python train.py --n_layer=8 --d_model=128 --n_head=2 --n_kv_head=2 --head_dim=64 --d_mlp=512 --vocab_size=2048 --activation="gelu" --norm="layernorm" --norm_place="post" --norm_eps=1e-06 --positions="learned" --qk_norm=false --attn_scale=0.125 --bias="all" --tie_embeddings=true --parallel_block=false --init="normal" --init_std_qkv=0.0442 --init_std_o=0.0111 --init_std_up=0.0442 --init_std_down=0.0111 --optimizer="muon_variant" --lr=0.00186 --lr_mult_o=1.5 --beta1=0.9 --lr_head=0.00496 --grad_clip=1.0 --warmup_steps=200 --schedule="wsd" --decay_fraction=0.89 --decay_shape="linear" --final_lr_fraction=0.05 --batch_tokens=[8192, 16384, 32768] --seq_len=1024 --doc_mask=true --train_tokens=121600000 --steps=6855 --dataset="wikipedia_en"
Each number is 500 + 40 x the weight over its row's rms, rounded and kept within 0 to 999. Layers, rows and columns count from 0. Numbers have three digits each. The size before them is the row's rms in percent of the matrix's.

# layer 5 MLP down, 128x512, rms 0.0378, rows 0-127, columns 256-287
100:558471421488517478496512504477555463531502549495512529445482512478495447522550541516579472411496
102:477502464483482487542499498481447572592503497574465528528530502559485500520469528519563488554470
092:454404501503492506449536494458487548529484535546523517565459525479520492511436506471450497520462
100:532462526466501464488487493534532486458498433534497417446457538461492546523463574508459506487450
102:465493529458417508504459485477466495464490575467511536525378502458417468538463566460547540534526
104:444514421477487415499508546482549535503504537545517523463438442488513526487475490511536534513578
103:510496415506485490504476426535426495463537502477443455461517546416495515572461493491547522423474
104:467548556479486484534524471496507500492504517505521539572554458517483488481460492489523511482450
103:445539524510477462482489523509528498474521547441458508509439493559523454456439448472444507517504
097:513492465520487539522441452512511560532578505533529448492510527558478443540440536439458545474493
095:455477566522549497459528530453480489489502452519447493559443512436495486476522510421526495497511
110:548494421457479498497490489513450517539511522495639500546515529425497479474498539473598471520531
098:492510483455526511522580465486549501463524494479517515489483510590542485495534485476519523484534
100:478575528524525564500546463516476461492518500578455535515493542474483503484557475514483483539574
095:471535529499439447485519488479449538496472453536603496487492414498505527430537466507607451464460
102:498483533511489557493526530471510450495486531525408445530477501472470541532518525531480537461522
104:542587473475482478499507465506576489508486464538529462557513446498525487452503559550485433453495
101:560464607557433523502482486542394528448465468460579458496455502507509492456471456574403421479527
098:516525482489508502477504482491583448461500456443581521463463471556524521498455462526492451489453
097:538446488547416536528519519500530499524516501552510474538441532562493568488439564542496547535543
096:522440418515531514464494477454549485478447470524488527510480584483571499536592465529492485503500
100:484486563508467543532520520510473478474490533485518502467520513480473438402548483480518519513511
102:473460454474503486527474545478566549457499533522584494448524528542507502537495456479443568475511
100:516447516534434512586498446500466420506523511555515496538526489457608463500543503520496515435455
095:456518502500483470470537543464459521475506464536471507453515501516491508454540517502430467518530
104:428553558477498536516490607492462463546452477565533479542457483542468485508497466562488475544461
099:476495478570562473510567413595492504572495511477411485490520438514513518531470491427490462547475
103:569467474537506454525537490522569505537499448460546496450567489503515491509441494477443529461477
103:458435499494595482465453541484496477551409509528501499547515506470556480460471529479501534492532
100:471490508570491457500467600503516584471503446506475584479553502466529488528507509517441521603495
099:520523490520518478550527531526474425521540466535493511465410507557491508471442520505509543493518
100:518484577379412522547532544501515513451543448532506489478457466500456443479486482539477523516511
095:555525496503540527485486485504548451563474530521512500549552470479486492537435492492489526573439
099:550528414539478460446527518512497476475505424569491525465475531504484504511488540482408527544474
097:475519477503476570453480489501518549538521569459433513550500525412421471498509533459553487405541
102:454519492489559480507524432527543504594473553473469508509515427536526523465471462483499483530544
126:477528558516543501539397432464546528488542530489567518488535445495518462441536525517548458476523
095:510533461482598529529515519462489514464555536556516444551451551526541514496436509510573536538496
098:443438488527538493488510494490498493534464586436483518436555513524436430507498496541462509551496
100:517434425482549513496448508538506489475533463472442490507486471488517483581483521460452473484512
100:502483556421457553493525506542531531463554463454438531518435468505451470577468509449430531493439
102:477444516540472461496432538512460553486548488565458483518522508488525588509473517519445442480550
099:531426529545470516495478499475499514509513487528537449534444543485494444502507465434439478476475
100:496506531446503557507471465504461497500557511457490540521621379539551479471490496542558554528481
098:467571492481550525485499498504533415573467417511473536461507371566442487506429462521524537481467
095:598525492519460470466523529474456502520525440495477462497532514502422473542545578492495421510523
100:495466503526507450415536494464509544411549498562484483533466425470507497584518450452521475476469
100:548573532466530536495552420480505511505532486501491495491470501466494531527469471516491382506518
099:535496544492483521513467542532447529508441473418472454489505473544550481420480535515448509515485
099:496569473435475507474492464485441586494603488497529511534537488492473552507427467497593536595464
097:524492435477411511485514537520516425556540493527468496529570532437483561482481521516488421550483
099:506408474514483546509517475539533442497427508450523528535493522529501472526557528504537454486537
103:589528527510482486483542458498485499500494435485480520460576459504509519538546528542638487572515
096:474551541498496478491565472514591492498525508428484481464453448544455526513468514506537520564540
097:496547492449541489510529406468496514552494483551434483493406503484501580511525567470463569500505
102:493538465418424458545483519502518444436485484438460482531472507566555556495491510453522428403614
102:571479493548476558525534531489540496536464499418471515450473541495536510465527541412530506604441
105:511528595518513482520415493496501572490466484557459446439460551498502489479498483491532477449494
098:467508483452508465567518467506471450456446492495561524484452520484505471450514504565410577488548
105:519522450533519414461440484491478449502488427492500473496540427501466544636582543510558545527461
098:465552411546530504506536561474558539464486512522470458533458498504514490540574510452515515559440
100:523448475518555513454503540468442453544419431448564557506497512541499453495545422467461530538489
102:508392492519467501510513486474501470437509499516476493463466544494459457517490527564525518468534
098:508489556470471444517517524555550611487460524479520495455495490534553462481497510546440510498506
099:451506489524528460552472539495518457547560464516464481581549445457475495495542445453444540483404
110:534583533561517516558478496518465564459536480467539515507564566562531469468512502557518459485468
096:566515535499551494523527553515555474497477558484490503548578492474502501528507447523532500427535
099:498489481461455505543417459497522506447544536557580489453386476553507479520488542510468571498514
103:489509503465528550532445441504551505492490451537526478462498534523516526551548465491452546483466
100:449483502521422556488567452556464529512521488446502510523531450526497485514479463545509488604443
104:472488481495470486551455494530499526458423453518494488538507453543463521511523528533444411499528
103:518527540490540484505513504511441497580534488456445464483469491419487508545543473533535434501477
097:492508537489523514485460501499529494524494510538443433456483404535537544554538551605486478471509
103:500446552524502533493511498478509531486510432434515503539503584525527527496454507476518411526528
100:508497512509509481449546489489520441480475461657456483489530554540475471550512488486515501446509
098:562457571492491501565480550521514493468475454524548445513526527473485476447534550468505496482430
100:501451548521448463481592452502448539480553559505508471503498529537522529514525476573477467504540
105:501557440492456515485496548497496507512555566499456480544481516528484526474592496553543468516487
100:555466507476524525481484540484497510494442484512508515545529529479537469503412485476423477453480
102:485492469501560540507468534573497514479512511453572572464493556548530483540520490531431511508513
100:478428457465441507481479513525514514452448467485507552526550490513495488500469528463521471471525
100:486498531459449496497552529520454464465451482436533426422495478528529523517511483515431557460553
095:476459490516500516436470523511477494546474523508410483489522465393536558481462475516541510519536
097:465513485497538519455503490502514510515475572480484509472501523449456487432533462504438493496520
100:514478468483542532532517496539458485532515503433446526456509498453524463438525444502538464408520
095:518500510473547493578444442501504538582528581498544517568561474520524450491518442524581513451504
098:561486544492508530519531469492517483559495518604538566523490531524461471537490477568551487564499
105:529508569501515466500507524468483505514475488559456497539439475510470577521498495461484492510536
101:540585550510549472493496530490461492519516472515548488463466463487536602526560471462563491516492
108:529516470498518502434514505499499460427579471504465531469519473517502489496507462568464535506530
098:570439505450524511517453560496450518482453480503538475482447514525505484533520479482534559540494
096:493482478472499474536440456444476486464518507457524509481591512526536477483514502547633420510510
103:503503479507541491547526484545502492477514588480504499455535425541447460450492474499385471544467
100:443520506496569499482503463520469520434500554413468548519518452523529521541466508539531442548441
102:548474478486535492499508415530463537442482545468537398468546506454457481496503550549482523522516
094:489486507486539572531475492493453462483409435551511461520536525507426509502500502525576558513457
102:511548466501461532539433528520536492532510506441495543470509519534479548507465471497543525494463
103:468485542540521441498563480495523479497464503459551563450494540441502524401458436485484552532455
094:503454565455542446474485560544477409536480503519459462434480548458500496499512539539503523475495
102:487458474519480540503506478528631485476472507469489502482487529552532516559511557477515481415479
104:465472540560565527520490450529474582540549511537579531550578532470494486526474453497562558510474
102:501525483522569494451568510490542459432492485557520510507475584486506553440517556429507555480481
091:502423516547464500514495512488505540458514587463606471517527518514473577508477526497576531498553
101:494583478474428538471483508505455417559503516419477519482487465502490460522449446506460455525578
096:488522543479448554487558520525427445472494507498473500570613537501506505516469458545473494528535
096:532519496438486487479538469478413575452520459502480498455541539440536492484470494539548527490476
104:457507493542440465429454491516472485460466510489514488555443516549495443529556482529450465447549
097:477417525494517454537503476532537571482551437479459500406510481429455503443483518453488487459580
104:459459494506490445478495520490571537476534552489549492546529506417448486498546459501477473445514
095:477576540504446488497491500454461519500512497515476497465503528548541512474519531486485597395539
094:465483473514557473555498490453546544541450490553523526511470483520492509525530520416530445478442
098:517527618524492512445488472475487454454460523526476548466560478468485525440507451533399422526520
102:495527541543473568491538537491509466437528538483490617472531430535504450449521456550577450488470
097:480523509509438464500519507517512490573477517573491484574516542550437537530516612476465497533486
101:505498512510535523435502533540493473483517471502531481541502500564519523474498500522553529468524
097:472494517518479510484481456529471445566545456556492507431544527469546518495470468458437475434506
097:466561413557533431494534463517481495558511500497457484546481506592473443461474499439481529518590
101:555446516460532489500401556510525537543534481507497408440535496483481556435551527451432569474539
098:518479416520419489489487486512432532514510464534515485528529532484559496525459526509460497526487
098:420552451491508538474452510500558419487474515492427491442562410458525479428487479426454521522495
104:508448489530496445470509498461512549480501487509506559542450529447519444527463447506561475508478
096:455470431539566420518529546499556493530448465435501542502475451399458473555580511473497486523560
100:508512470498482470504538520487519546546568556448418535508505521414494522511538532412522496470467
099:456525507521486492388475545471469437500450542414522494512483504517556454525477474519502517599479
098:504537486520545509467499514482461477561478473464479508528476495436470542480500449505485605496472
103:596512457482512504528410486480613520545528621481515498447487540527472515487497479495478483518519
104:475585531497572536446539500445531462561457566449542506476490512419490545565465584401473592480496
093:437550478456510510553510493511474480462439533509531513570413568499494505440514517457524478498512